config.toml
n_layer = 14
d_model = 320
n_head = 5
n_kv_head = 5
head_dim = 64
d_mlp = 1280
vocab_size = 4096
activation = "swiglu"
norm = "rmsnorm"
norm_place = "out"
norm_eps = 1e-05
positions = "rope"
rope_base = 10000.0
rope_fraction = 1.0
qk_norm = true
attn_scale = 0.125
bias = "qkv"
tie_embeddings = false
parallel_block = false
init = "uniform"
init_std_qkv = 0.0303
init_std_o = 0.0376
init_std_up = 0.0434
init_std_down = 0.0434
optimizer = "muon_variant"
lr = 0.00888
lr_mult_qkv = 0.4
beta1 = 0.95
lr_head = 0.00745
warmup_steps = 90
schedule = "wsd"
decay_fraction = 1.0
decay_shape = "linear"
final_lr_fraction = 0.05
batch_tokens = 65536
seq_len = 768
doc_mask = true
train_tokens = 755700000
steps = 11532
dataset = "wikipedia_en"
Each number is 500 + 50 x the weight over its row's rms, rounded and kept within 0 to 999. Layers, rows and columns count from 0. Numbers have three digits each. The size before them is the row's rms in percent of the matrix's.

# up: layer 10 MLP up, 1280x320, rms 0.0434, rows 184-212, columns 0-159
# down: layer 10 MLP down (transposed), 1280x320, rms 0.0434, rows 184-211, columns 0-159
# gate: layer 10 MLP gate, 1280x320, rms 0.0434, rows 185-212, columns 0-159
up184 101:493496567421493517467470543450453487494577567476508557434500524479432510523430368563460389456585487446502485497455480414507539595478491494578483523500484565528507448510561491449476447437531481529517446424501486464506493543480487482445464482427545474487482509604497461544474554474423538470536566531512376581470537486515604452517543430598447470567469511552479540481419472535533430544505512518503601483605500438509492524460506493486487572549519503461509466503549480589468503563512497
down184 102:422552490419587454571476437486544584465454460454579562464478514505457491502575490468514511531519451507479526568441458536482448479549428521478515545625496529523539495606440586518531523470372497493478456450505484476457486481479570492492575531563418503484500432480540545563436440425453505477577469542507470543462549561446537450441433407434426513519425469536523488372420517476469445580589467525478439455565497620451413468429625499532495459470488551499454421496519515392524551507529529
gate185 104:417395514496526539535474525381495416441443555432564558528475550538486481481570398394595580443583506449551452520536479557462576581447599531562459516518458539502497551531486518534534527565518529488565466546422585506498463469413506539529417597579472497495533521557564533579394497487588493494408425540570487512493450413477445593520501613472433532544552552527520488340513519494516527493505456462534540531477545490524481600527473530548651564503537470563529505507458516482526522525432454
up185 096:507497443478449472439421450393550506593434485518515473504537525443544477474441447575446506450522551505444484551487508547467519467462449595411429401487361463504501464576527462587606417468404502463523515558456512436471572531498483457546482494486483465457538598564534448503611552519582496496518503490436529485524540533520423504528486534526494461472582526541532483417515497501596511473496437530572464444543365466490411391481445569438520397540431460486522466488527431559404519500484474
down185 099:443516452541509481514505487475515562483416536508464501522519561539491397543534433515515501499531511480467505467512340500556476545557535512488525500530538526587469540384550494446564485463471548501448488379595501534477464488454467455585504585563469498486551520460443420484609466527541405413509512368467524483478510526468456477556500563544464406514505534464473480423507604531484485492448473500494464444391437498605481563508473547555477510554521584557486468544524460481408517530460476
gate186 101:523472484479530594484534461494540510529521521464473460456480544505429565497522451497556401661559444478519627448556461469418620435456380478492457473535564476523462544564447527389529588489581542562542561557441518466509525546475501461475419444576528447514511550563505510494515444518541544495483540531484403510555483535528477456490389528477579461443492534479475445494515479489628505487488532387422459471418492482448465455489519577452593536486359523540471417480514489496581501481522521
up186 096:490494519487493503507543430465559514487494438533523461518606514562534521509541499563555470524503526499629600469547485511498500521447532573507487446510488552496440611523512534445568491521446494469551575508438532513432479457470458507517383382421530543464530434524511557569467456376489562574492524502434501492514432495516457472492479491444549606447588514518513624444524570493617527530533434409519515545411490505511579442567482514488539459565500525581370399438487521432452508547472531
down186 096:502511549574501618502463468517482534574464504407527377494498541554446512538536531461383393427426460499546459631589513574409559449583437513501529473484477617552502529474417523535502497488511549514480440488444496447558492425528549496539469488546531442554517575462455539457514537570491507529579410554543566502453524422434388498486521545520479436508513511590466460542456532477507459470647490518517560523482473519490502570561481410548500436458593524488432463543407454492470553542501518
gate187 100:574476404459486460590451480617488506477484531505479497482577518478514596503505505445641485475409541534411501452448528534455568427528458514530459569505561450537436480556479560500605512375441530507513494550504503478575350445477476565550467567519582549496450535565528499486403419518449489487531534581499493409535492452502432488491494513506554593472593552535413543567501579599468469560478482446469463492430634496494445484502633459482477562524452468534479591547493575546482491452511497
up187 099:485547522534499490478430568445509535446533564512474544485497526508472451440528407531479529487452461550523545491558518504520497569430469528537482454563429536387463421505500584525472630525525407544605549585549466565506570567486541497454536615564502507491514473544513555552493483454429481447498470414489470565586435508352464461416493532540399507559479551427485542526482577528413549601537452429544526395503445517550423510482518524552478453578473504467525495558505471430546409530480547
down187 100:489425507482480544558370484491461526532473398585610560498478473410547515391479474456579490557562441539546416405497581560378482435470379489459545515366454442530382487492518563414421385486522518446475506485514570504511553506521462499475501510521441539414530540477445518563565537555425449483498506506523478417497546449506349514568499618427615538501525348512479483521589518460583461407531518497484473568501495510485489436469511461441549501501427550499462513481535562510497514511451485
gate188 100:530480488523439423551474522517511485498498423460506547448452496400511373450569466552483423537555538470529432487483554565446443512642502476519536500441533499470490572571446522464523541513551535591502424466488511428492448466565521548537475552511528392443502494622558427491499570466532567552533585428406419510566506451461478554550457585548560401504471403529435469463441425521480404583530515443434512560506426553569504628514399518543522480498439529395486457509435585507462410532512464
up188 097:505518521470561464555498489415517559523486449463505435559507516561454449490473528522532541520538499526543477423553432566477485581581467484499410500496426391575530472492431413537449521594479513457540590477556556555614516403486482515409597499578511541526561527512496478423433486546518522477470554480561505544508561530556501491473519638435453609488511422563440486545613490432469469535481404546494502451424508607533561519466377499456495485451463389480568552523489446543550501495575470
down188 099:558574466612585518494511562570396497435530535537446454568499498578529458550439518457536557462501582536485502576564470502498450511548559465502483519550577462413470601437559507501427547472489520523458476555464513485522465529477543452479498473576523439614508532400477562459573500499531583484531554576497445526550554471449512538445433426476591564411450384495478582534444409531483476525517499470499511515585434457572386492419454599515519536457446528426507559549475529474502510509597474
gate189 096:533440509507423555506477562610550558562447573513499530513474653590500521510552552534526467469590473477472479437547444482468553391406498531450483481429511479506492512481492463463469530463543516504520503490419611467595479509525515486493495480468392500580497493478545373519528545497582482556363367452522495454467556447579505485538502419531572514436425498482511546470469483492597521515516557491532539463459573562485470522474479524560478574630516395468505608485541414470480493517565517
up189 097:602528496465595583509585451512546509493530565503513491477457504383435584458423548502516638447421560597437471482404416488540468526587451374487425487454448520545496412502543513526486460479515421430583489519503528480506485445478485585593502473450561502478420531465513547470504500516535433460408437532497536563561499508495529503367445569558504506539524431418450513477558514461546413447477446407550458614604418454383525460524435429518519528522505534565522409449474453490482502532517428
down189 096:535445454550506449529520515438471544491573479478508461539492459598472597520446384395574536473541442453471492541519476551496409500556436488578481400582565537564515517539608485498474488559541417478485513422571617431529452528580581437599571555604522522548475490497526472502471509534443519525491530421602515484408492510398477463499509533553457482547496578489535478396531476507453507491481406549458551476478445505465479437499520527419489441538480542478599473487512546516456442596522481
gate190 101:550521453544525546607599502445496482490486464520460493586523449433500562477420473478425495513488486501601469535423463507514531548575541592526467471517418522458433464529544464553499434497522463401502547468507442449542486513516456512445539557506506435456469450583551511432453521533525477547494553480561481586475514471533589450459586499476440426510466476519510553559667473512434535446465493454490497416502517571495458526565483465526467446613519609529467561452520403575418413460553479
up190 105:534514510467525426506389477452531371454458504646598580487561497489466473528489552478542477427524482420461489545508543506517567466526409416468550586446612472478453399587521521484545638322516471472516429543479617524511607433569460504576548464478539510551481519378442589477436546545511573467504520497443506481503409557498552545555479491477493511454511528438454535534420551424479340472547493522525482541561495551445542486538496508544502486480528472474535531443540538537458547473611471
down190 106:545581537428508368551486611532460484526522585560486549576528519478444519503614477510542480515573455491458484568441568497442498480504456429444511524458465430419470482459535486558449555407513488507537482593545569495436525477490498509517535471489545536503457482481548503428482444493471518512485586658561522511551409480484508667430458483423543497462445545448467469480393461398480421474511491501569504465572513429519527511485524540513543487590445521538516481553545440484584583572467449
gate191 107:581485452497541527542564435571506572489452580582482476389552524559489491445584527431487552537491561563492522564568533501533494484480540531410415546479444585473434478463440486510468550475449496511535490524496533586514411517557376451513542614500507501463481596438486529505405453493532501501545520420511563475555573504595565490484547531416503501478451552543575500434445492443428507565440514437505522486475431537466461500423402500496514466472430397569546474473481525448452448426502515
up191 098:494427550461490447481556460528409465554485518474555524546639505483524501498501518525559576457553543484486577461509434552480415451430557522484451543579577549452556527551610558496468529525508539536512463461478473495486461484504534483471528529525399494515478534553524504485533413486450535562481548551437412497452483486430526437464485586550532574608564438544535470473443620403501531527521516534507577526516483520399468545487523500491523524581480508431504417561503488499406492546446458
down191 099:507455460593417427472518430510529537454408507476437519651467469526481439453551473478442516482492460409419561485447610550570456480478406446491523503541489465457524456529420441565561468522529453526450392485591526448490513450517588458465489512471559569583542432524436523578536454450464423597410506608461412465551520576440503497493528437512541505406468496531596512546454554513427449446582524513506545500519444485500528469465485533393504582478507580529494373447475473517459503631451521
gate192 101:540478495490542437470437530454473560532438517470488450534533509538479527428577561502543511540577506568569606500489524490393500461533436509514531462614462443507485489541534578560509533527448486598498520539446507487548468553542535391530534504500467411509475543496499472540436531500526549449505448429567563476462509421431550450543458465536497503496546457556503480572504524506538435581483616529435410416487532570489478524511538557516514464504500521445458491571551538408516482567392501
up192 109:426589552535529483457556473537532511495513501557520499525417567482574512530530482523459500459626515490502453448470520497501444492535558487566518466512512463488472482524433447492506620475480565535459521456544512518571513468481532609453448511456475483431550471533492440494510489573527393473501492557448408442424449466482532506559420531524399511478510583470497563496484554449498511415523376541492469483530460502593546539488597468595456492594549473525522432512432410461523461411519468
down192 106:560340514487493572497481595565455466483422521649498502529446516509507525483581532473563545475565450473496407603551600504518523535486439423562554592461491487469487551497551546569554441576545498507503504474482483587378489515545544519601523541516429442535422499498566476549390467485510494477542510490582454603471466428463488531491566474442526515524462415425547552502514558474545494520514384494430614501422511540511452478554408511594510447465504495526498579499483516540500490512522471
gate193 095:531422479495571491430576542490650495582611539404534461442419449523577544458448473546527554584457666498409451452440545496485525498506546449450458490525462430448526562496476542498479473485392502446433498526465417486546490531527442454501456497475521623505479526514562504525417532599535439514505477513493517387378463521538418393530430492480583485555481437511484492505561461502445539449463511547462505517521450587504543445600479456563534578432474414506529441443534524579514512586465482
up193 095:573588493478442522442552538503541476457528559509520468505530484520434535537498543518483475497463487519520487493480565483532573528448561532524517506471420506469492503594597438519614573461409559590457475488577531473520546520412400534571575471603302565526555510528487492481593550446476624457520422476536544557582534538601499581427477468498472480526450442513531478570473451446584465488467562527477576465492482422527452410508550445495460470507471484444547466533441549533467639528487516
down193 093:588525472494447457442555533449531386537477547467523453475598615542509492523487523448535468489482518493513423500478495587461517525487556574402545518548492504497520549434473429582485490459510497499506596619556521459481471565545451577472525486446585503518524515415483492533454474465567563463543471512537455551554569455476486531637443557588542574493541419474506577592635549421445487456541442542563532542498488510528518569512514430485501422540488461543465436486553421578544559399530497
gate194 102:544525483589471499519475511520390521451551548546505532567558453467446477566464550497434482461466539523520460492544466505451515458558539495444663466564463543422493460490523588478569461532522559491428539477413432470438533489486474592525502489466530571494460442488395588503455518449493542559506496507457497506467539464467453472545587552522465479534477600474548466443406572489550433477534542478483453504438497519447473541562482454490527510484550484515459418501527476492570587523454557
up194 101:526489532492462401495489504359521525395483522498437435517446484516521528453484527491566536594551550510546479554561502503464598479498495434595475455470507544529478524516467601469471472543470443512590516514488518440554550492386419559506460456442551507548469466482422523536581439474448356595471421525531511444605450511492526393414465486527526525456459441488511429509582485462521565483590545522499523491455472506498570491554541526474441463469431550480475543479518502459535470535521522
down194 099:497533473541537430556433454516598509357544569483610470499605462512416472507517494423546518496501538537553489454531492475510486535550557457531590426518542525465499390506516497515575507413483529454475461424513528441563474524504482571531444570573582571538557451564526455478404510548483388499476566467489426595525546605468570546407493530506404467487507528407461418466438495484454534439465613605571520482532569508566570500471449524484519482481458485461531506458522552452490480477503552
gate195 095:420455455527528454462537559495491502470436490512569500553525463419568494506497476495473574398442467545466536428508503509465489454421467469499450504498466441374574433560481498481588444532521506528481455555502550597475487477451564478469474475477487483464410619554491382484453501568516502491517495577367365531487555491461512496509381461523509520520601434490492465550484500579476523482535493532440452537518456503534502488420519510596492562501414561454521509464517517469512511504432426
up195 087:561513508530505487535541492444544558492476593440518550421510526602477443468514475525555453518472507590541507511486540462485538599626551560506463433531475580492500422470466570522469443398543457521424530529471479457372535522487545441569565455555555507511458502477502541568528507510499503610478521439554467518586433520476531449449479542488677484366463607523473567515586423398507473517416458435420501558454489469544441401531469474537560462518559486439513519478507496523543531457542502
down195 091:547471476582467420467558473577480528587538488533494422503526452492527449427490553477463554541480449463488454544423545564511606505469516588415551553493473470495521414473572497496506531573578464427479520462404555500490445398527494460490492464419462552484511541586547477506522455549519454497597441561471518518553537496391502482527466559524419529462529464453524525487505484480517490417523524583384571504499476509432559532406532524531508510516536454465535503540531488459425508542526447
gate196 099:499537526466504495430490549499490551512479455406484490504466467495526514547471459562450453590619503515494497498514484518519519495449593434419510365582469467480527549558347505523441500435493594525476489464535425484499512513427387412542535481555478534591558490460535439554590547524557553520505584549495472477569413501554516523386535424575495477529453505498513500613464496567540561510456542487473460440420561423518585513493589528603455539459528459448467483543481581455494536406552481
up196 096:499537458520528542436598491534514349544524478516494404476465584564420495472440521498533516381509557478436551499549541503497494492559459466527536543525539546559415528561487532441557607465476519515489478535510485559496528496479552551535495401486575494501500363560497529523515469544465476406520420468533498566505503479446414503589540496466469583530494515502547378518524571526404468540495474502478527418572544524449337433499516523470560475522364502476462453540508570465463467480594564
down196 098:480435515477490480468455486414480515479541508502490579446522508593537540496492451472529509509466484481520489542375442459388465585474556454443512564510519581408466524395517473504472510469494523496477469477554477460500388519528452416545589536476599531485513515464534480582402482510500539546517560493540415578437509598509473490434577484415510435462540474390571565489527579454473421459467532473539423454433476487519557533545526543444588476427541558553551529499471438505537510560505561
gate197 101:527455504514467570512528528508545457472563606483499394510486458451498483537547468454433522456419521533552422498461477490440571470509553423542498482506489531642524523506567538486464459549488561529492471571506510453570566529465484461601406540465480461437510500478488593476465510473489432479483467485541466504363520506503505443474500486544492490550505533555491498470533535543578508537492431459454530564462435543424439525489504514562455532589454503467550532486552495367445497572448511
up197 103:427520522511433480523520571543410481470571539451504528489553455527553578498541493487454423543596510505511466555482561518465509515558477501474513478565556442422501434574479548500461544376544548460459491499571463418448452516505450525608517492548494510566370559525486581526507564534465490504460581599568528549513462503457428464492515491537541512474571439449529538471496448486411477517562488470513597503501468536437521488548583504428493475462395518518517493520504530480454462463363493
down197 102:443470472560538405449432384575444523496700480472503512524548570546465583491463512550455498557501415547501469479544503469469482480456507531475431535556519454408493510492552507453464553488456469548569469495597580540489445538462470493458429597553496491517521551569475531487398447554517501480550482503549538562495569461479487503469516493465450507470381568389433480510464454438467509543499434554541480531519379510570428579511432474527556535393447500484491479533580454554475531458486506
gate198 098:506494426468564520474485460524426386505568506549509462642515448487482471492572424477477553545532505487446424568549506599531438542536480528610520446491469561503396508464453452487441505471561499578579503471474506491547660558446499595480515533522582509438455508379446573507489556542502554508378499533476475480539561545570538416487459427439544524531495532510564451441440524439544589517520433490453484496416549453448500503485527584510603515515497574466502577515509556526511563565468457
up198 099:489463546426477591524509507430443604530463517490448506459463563508531479520418593513529561601485463445573461482550374514511481649410482475481369497484467520582538548583532472498476543520603484456449417488515515469476415491521481494542505490446525584538497448496544528560466412434466514558531523455509449480487484504487506454622478511523505398556560391462525493505428516472452434488549472501565481519466429545437485530541471564479501534520535491479510441553534508485474504430508478
down198 093:455495434478474521494451478519482493512501469550528489387509525466494554591544579522576494537504559479453504513464498501459535506452558458469520541467487596605492540547527502477497471500547497546451572560515520466420542502519559469450503495411444462554602437485565486473500463532488502494577398493547490476569495494487508508452503660514491489406466543472471602456532533478585476557565507616504516488498458572426444480423521659476458469387470535477559473551460596430476521491544492
gate199 097:517406511596449610500477486589633448485505418479521513472404405534498421520582501533542635437469474468523547467460600441504483488481524560530375479509481473518481468549554567493482604467500525520488537523481516459534585557560439521425441495460489594464531578433521400491513549562548509516489482488508520542565482395482476520535437517491559552428444482493422619509493496482549451522447529393617467493490517461438514498583519549479529541479506452455444476489509587552607485399506453
up199 099:449531518408516497583363501482468372447552514388496524569483348447596525519450508443560531496443555495555539462424418585396494452497452495526454382509384562454501534564487458481553507617482521506470516470548514527492515506486416481403409451413520635471505578477539554531468425445535471534609452463449425431482478492512536428544463503431605509467572543507594482506568512432506491559450554516462573507499474516495496511450464486457483471497557523503544479497538451418485519497500485
down199 099:567577608523454436435512567520527467445526489568414599522513460481598431531502500495486489400441465515466452532418421474588583425511510401454624410490443504500516435462524505485478523614580519428561527443505482522531481476543509434547543494458560534560582550497491446453513462447464550565508481481439488397500527464462485548531509461493499550492464480462447438516437453485428429504488548452576477374413483458581494533435528441517440478537577483464487537512567490477525552511417364
gate200 098:538457499515607442498570468481536402435538482521470475506507498522505504543556502493440535509465534539461477481556494630529542448555489531450532440515502441525578513505499432514536479598555487606536470442517488492581476383539520531524530563438399453512506477492490474461577531481448530608424486432578530580584355526429513472446443526437450446534540505453499440428424527580507554434597474510549445415413480501533447521586491478509548445451490467437538605442599461551527506521542528
up200 097:512515467448570480469534449431548506561437389463518463506476451432472426496429461480491446440511434545531594423432481519449526481545505522558508533544573559551403575466476388484406570492458563550486571534574526470581569456427578468626464522653471489503540505531493472454517517566554496572441478587466500488540459494561523476439545575522434461520543469428416555467420597521477537460561559457548435389510489466511510480489532486454579470502548505514492583533461462452533372529506543
down200 099:489543477477618474479580619531504501500529601515481461483583506429455542551406462539575486543539501503485487431440532580502539496509569629418478495476509521458487485483465462470543539531493416403462512451451518517459490590487499493522514518420464475404550572559466468435381496482485463521533438485503443450547542488538594509505526496522524593596534503513559501438487538525463519449451433562494496498410578545488398522503533494556585610561500524475517406586537499600530510554437465
gate201 098:527459587466479444458530507512515417478554518512619501462423474516497546476516485501562466568493499530506507461582409442621541467414502562532556504415468441503476446518427553495502493549377474486560535560577594456440464557439606445570497638486522541508512501436450432523436497435544510490537502566422497540580486454568559466527440490495457511501538579519421516522481527489532546547516538498485365477469611535522571569528540447538491458479500483523586618462486592545447520398506557
up201 096:471423533484429491385553522538598523596521424522425493474444428524546517521509453545452470599533456454572504494536496511479494506532577426422502498457398415415541526487382546535476529445490607429454566579572525462464564605453493525444514467413501479472500480487497610508490458514538510476449473443477398379508453414512558538517486485473531508527554523531471457497569496459487495447439591439533475563564432592452443493472412575488563536492530538522429544486432507409440532473563414
down201 097:429498487513435558606565562504468463476501549520570500570518491464467428487461497474511463488495530573480519500427556466544463541531507507580628495450511516367564496526494493502457560534482460424494513544451533500383504479490521487518546476537563512467420462610539501523482578455495502518531498506452389458503538532585429534479520470582496459510386556517471474510515462497488441468481507449494605569501492556526504462469508454515444468386510440569497402515536514457540520514509518
gate202 101:523462445507436492451567495444462406545404585605534554529491451477425428511583359561560506481464495479471431489538545477442461397520493427468480479494390456505511423519514526533477422363491485532501554471492410464553532464506544566430556544565477412445502445528590499529434469432404526470549498500489518524438484472577505457467466522555477447548543418507571516528468585538514430538516483479419512518500468555504541562464527497479519493406451506537461559549463541544453510454509553
up202 102:530471514483426506501501391652521572448499531490474488528590560516482531450502441473522558539526501471499567509463497466552487485469577513534429501575480552450562527512522498504491431558406527498408525506422427519504523446479537568478554559531493559550498448519540516532490547490495541543517469408506548584541514484426520497517513436435569416454544480457502490449442501625506415534492518538526480609441425460533600525427470525562558579429485421610527497493467465540411578459565474
down202 101:510524465522416540478446520440586591504484521447434467477476529471432418513511444540549431513620580455419397496567505452535489486555513486487415498438549528387560454521537480585451462519511467425473556493492448412493545479518530512541544484574520490536603548554476552517501547574516517519512523468557430448433502516509551548527458558520409558443469461456490507538416515550585393475553499527487534476541476465556555610404493501462481542452516477533526510476489503557475463438602450
gate203 101:558510585590514507550554490515443511497510510464465464593454487512502445449514481575574547533423467397549430568517449509466586541460459521477472542418487497531530498491508455530458548516564399532487434556453440476470519460535531660550448527545462535472482556475557508437486473463523532481400543616524547491490520526549514426576510358523618568483444439639528493486411430538576548439473492470510495509460456508394561516586512471493517517348459468403482560502516532525534523540486422
up203 101:400354527494416570457429452508498591489510548472515426448497513532490624562427471469412477526596619516462516533530560478489587496565420445599510462426529466502482529427499463448463541393413554437659435523462479554528460497426460469454460485487560388521538513497488435444491533509486496561486573472539499503483503474459443482511480532559581464516431474436479435470499557557476545515469506502598541481534455579509517467459593572479562488459540514462461507517440487493549498532496486
down203 101:325472556538504438504558489501472528541553479441455495393549546401493557422492518548397478525565519443457450440551507486432507458482443453487502529543486456513479562444571487507459558498493511485527534454510442541452497489504542387466532538522545490525491506532403475474548491505439522537401492428444409459523558432531488491475444536480522404500452626457371569583513499489481512442554492483498390440543469493497524577498559586543524446579472504511398387465366542477536579515508497
gate204 098:530493489506531529470613479410553506462546507463482413508435526381516574415564571491477466483543548536470520503512359466416400464511524526497542450561486531540494488543521561527465560491544488515481526467525467519438481507474576453522482473552532479504562463484494462543379584551495427489423498379526530495477410513521495552442380462492483483478515511539444514497520483498574523539485554502604471575447561459500544499424447402481400561444461355387530510542459481601489594478484509
up204 103:416452527451463479532482526530584550505448472589452509541538494470496498495521588524611522495473599469424438416426563550467590507434531512478474506575463541512524521447455449571548466437546457457581512481574538613525596480449490457578566498489495560386404504419562577550504518465518612514502435554499460513569521562461536425509469557432497535413607411541423577561453409555520521467498452456506557538453499496448482491466521510512487552503537485461462502543545494496582506546406583
down204 106:579520520531518473511542509490484481512456470563577453519441493539453541459504500525452535411562514442512462491474583464480500490476502448493508444454494506515536486474541482524458539509536460559541437496587378525520491562475513568543473562512462502495528492553402591493503493413450516550519461443464545528436513446567385512523494541546566561569492423507488490542616475565439525460547518492425514467496502552433483519435512497438522452627558513551477490510474510497583454516547538
gate205 101:473505522536514458377495469495498477545498608495441511479475499529467457598523595506502453416558580437581502496473453511567515431536428521495496558467495498562509530548433554510533438547477483495446494418526449471439467576491506568426475528552491515499486589524516487506495562474480462538513499478500554484453541471511543432620335612467467494410478482562465455413614504528486446611437508416497475519405460477491606436487445396496482503531433476485672492522558474508472516466497508
up205 102:491547526495543435472479560474557525545515495439394501510525547528533480546480444486558519469502458476546497523527433518555379462552519481496461436491437496422445488515557451507432401409553478527463436425493492451469553472555400523567499492417454507475502552489571490396471402509478552396507454555589510541497478597591482493428448456502472523496452495543460480453392497483545481516445563592512410559541465368592429518500511637543508428509578541522475485417577474516491490446476564
down205 100:443420618468469473495442483468469490463487491450492499524539442558478555419468493573499526593448502463414497553467493458432568584540484430462557540568559574451464585430544552465525423514516397536482500510494515502403505576482512466526524470429463524471534462501519403491552357536520486468483566529527469515516478515468521378526501421461511476588511508512520431491440573475438486475474458496462505476442413468513487466439512552472522490551530496526470538544498567406555472494464539
gate206 100:594466524445554547513590495515547521408560565480490534526450459395452426497501503585494478554530520450522541463479485489515522460426489554452477361581490530482417537530512518507420436436550473431501544455543501444407548511344463551476474464526452535465422619501579514485574464467553518540398483478493530611503490552555500564480500547527543531527549464434484462393536496486472517427428533487551495576469488495444582466432496533428489430485529458476442508490515458542527561572515533
up206 101:451537520482458445544597511494519582588529486485506444439494400488552421556548537529500463517380451504445502497576483520459487449461421504519457608477449462505450446629478543501535554491463425580478441500486492509501496519526538488475495463503489599492413463436527554481438473524538505439554510433515497568599497485435467472534504549578511531525458556433493486463499535525475465532418366542498494540479525445452465467579454522554552511526521528528483480495533460461499440458438531
down206 101:470547514578522561437502467480497425561537517566502413502463513525504502560476481528438528446483481594526503501398503467500519561535516559485370559474487449440434468496388465517532462560480444517564524456493536528488496529433530507493586489506523438530545542478455442513505453370494577560430500523426384524524467482575505512596538482529385452471556456555482539478515478514411543494547461472535398456477503463541431468498429553558477517445484487472440468569466456425401449525478432
gate207 099:499425549562471441611540564569408606503475466551534457500481477537611486547642479440406530540503524487500505534495461491479528492530549509588434615578484471439505517570523458416454525518519503483476510485560509529443546467516486486433464497499399476540548473472576515627400526458506564545532544454563458581483513493538502534529524471533461455548540508477460392558454509408535449491478391430462512462483517490456477615514498586468517521461560464502515450435380467432516554526496417
up207 097:429472500593517532592510445510559453532431543565452613438464477469506463448439391503495458482458599614424492498509468534575460509422489593510534441535591475553477493589417616476481439461556489454492466551483561481488528365507554510461507487503481534481550442555556387454467545520532595476454545610492562426451444598522463479459451523526514495493575473521504502474556577444495493490453543604396497526539548490479583461477542433523441470545468391497563487548527504563460508502506468
down207 097:510467511554508488482470513489475542506491527462496503426477533507583568592386452472546598463526563472471562505482459422600496512531481558413402545583462562488390440463599465563590518538457462485511418568458539459429534539462472427503528573483434524454442539586433447444513440507474544512527489484538569570521501611540491465513526424463404536541381497482493528429444461505492540542475448462504461514590533559474540410482503410645402518526626530484527488545502461468441462566540433
gate208 089:441527424478527456450570549501465521507583475517549483460496490444534534467631499519492563546528510472503454509553560477508475490506539597466487440479457464453456462492514572571451497525407474576549561497535478558533517480544542527467484495516530517476466471483437513532412497571458392470408466498424474441510492548412500393585564498607507456511471448519480459434423504589464445568536484551450455532421523509451570516463406480518572474513486573458444501443484573485548439548545478
up208 099:400434401481509565418479511472482503598474524517453472487396459421529550473530575419557492563521498471419464412508543507553504467491487472551477463500391452472497499471542531440405558510522541518476515530524508504483574442467492513427475507482446510406460529376473506481340491541488509511449478522393422437480456510462513418533509571552486445521523503516479538356499467631500587508475532542477535566608508553470575466529420521486543474521430460454532508451502513518530474556426488
down208 100:504572550511455468431480517495504476433483433548507510540479439573476493482476397559530445506500475519534569563515531575497517480408577486539545441513481552526474492559513464589553452563532513444466570481496537513517444523431448553580465495557426508506475489548503517545631449535501561577462536512525503515538498432567484514437488468368491513511480554442489536526418446415553444493478448447482513461452464424582431521496545524520418512468542461491524588409481501557480496496478492
gate209 097:522481469542541466564541471484532623460450497468557454409532482410473508492514501472444546513415502529488542501497581481554490546548554534463514537481445522457480483577390375577455554526528488414428406467457526547528467502443525578510540520531557507602362552509420407523531497466555401560443505470499497623496479500546444421469558440511452491562530535471455385426442460528502562457532561448522487525556491559359535471539541533564532513474457528547556410474458403508550454421429430
up209 097:542385504581476597446504436489426463575485536535441603525508503555527572444487445466506508609546437461633523536585543542568503570524452484501583554448585459559540425470531480566530450484543506514560583491464569461493571473507524483508509399437523527455457440487527559492488490487537540608566439618497440492360466446480500440520479478484588477543510571499514412570462561426445453516451546455480484541539492456531583498441425507418462558558506386494556496554515454546504489555557587
down209 096:520434537516451390630545454509478534426579566471412482499500447446510557559520439497516473491482469520473560528503501407488551491622531467482430415505493507494490536535463461533485391510432546497485485466588504470573478505570496428542493499452365535585429500456493472428516510565492512464543415501496566500481583465504523560504489513507555471411489541510558484584522450521500552534483588562551428587501576481468516515434473582450510550381510397562581473503503444541530442619547532
gate210 100:551448467489501616529462454491481480420544532429502436512612527565469422421440421516521425493441524535367501520552482461493539548526431432530554479581561487484527402503442475514469421528520588531457516491436464516520488503528488541464455502526380566558547464522494529463543454597514471447527518539537483465462452503363571410408517561464531456446503512503536540501476473613527491493505500390498605496579561473521429440419552518516501568511470548493481471564492557452513430514519478
up210 097:519569459538535499539493492567529583485559405458549587502519537564448503475450510450549530518498456519510370477505504491435519526504525452496485537464461556431523531456547504450443446496489548571541486545514570505454528599578467484538472520528623477519546392514512483497453435510444518526489440497430536528375505447460504456529547475546463540595482538481500567536423448615483515521535464480555621450483578478490575546547563436483484468576478547425536599464512541460425511511602524
down210 096:444466603461511481503476523465497523428467448533528445450508479478561436572524509444522600454566491507607479516446555567509571458525378571546572529477550498443576439418447494548513538481465555541492506602390504530478502451531567517528480523410508473501499569499534508508418520518534518433576508521547522553509564496519487507571508382516523486510516516556562476621499519433604486543506458528576466513528510504493521552545510527483560611664527423449543520389544489551482539507585429
gate211 100:521565547451559579559506369468481446576417463487491526455502443506503609481514496425485543517516531487545519609581577511482514557461396584529532491451542480547450475494422519481422579439566492456402547494470535601560541502570499456603535489527509544437463568424502423455479409534449510606450576512394437523438598471556574603511485523444525423459394524511506455478519453571442521480521533568517477535461454581496487444501448476581441508535531522412390470529494390464469511542405531
up211 100:546489490499567535447460540513499485476457483546542471540458564422376533540504567466523626486430517460397508539472563460431487504626518514494404490523583547495482564477515436553459499515513519460483539487462502411500514547474450402509384561426496537510506458498500575433470526578481529419437538524518501543486518527542496528448617529538524509628443543466426513479509548418530554496504419471531482501433494497461474449481552621478585508532453478525547481484489503555506564501435415
down211 102:497500510575414441545599515590520489469434471491555498548508503489431468509484437454571447550480548359547505406463595480532556519495466439500419528472442523490435548413501454524498470472561480426485490516527480483526543517394417458443593439425486480535465444389508488507491469514513464551449544537415525465560549457447504486509616469463445466436522430592462515464431477542548511618477535414626514521481477521459476474538500575508450549504545499529578498488508516492514513524581486
gate212 106:501419600548440501514499494519435556517464567531552478498589482460500453459557481573583459548503515454530503558587505468501449512411487479388615444499509469415535500587463417538428548493488584485579475514481499514515486439553471538518415533502471481588479499394522332501447576494502505506527576555427541542471580491473479544483445479473524509519510457539510549463529586550505475499435481520529592526461536516413525559485588467461501498472559597597489528420522580481529539456508472
up212 109:492441520496518459519516484467568460518551537481459433456522501472514412561482541458373554479494418574554562378584593510449552480491418443504512515521411592459480482578652496516478481463564537490453532437449541471546471426405417528591610533470522463492486503520575509537516430500515499446459543551560530541419623568480490522509430482517488504483591503592478524508456524479493475464464506511491492476563506525522498573527490546449490479475540539442484535463552427560457499516482449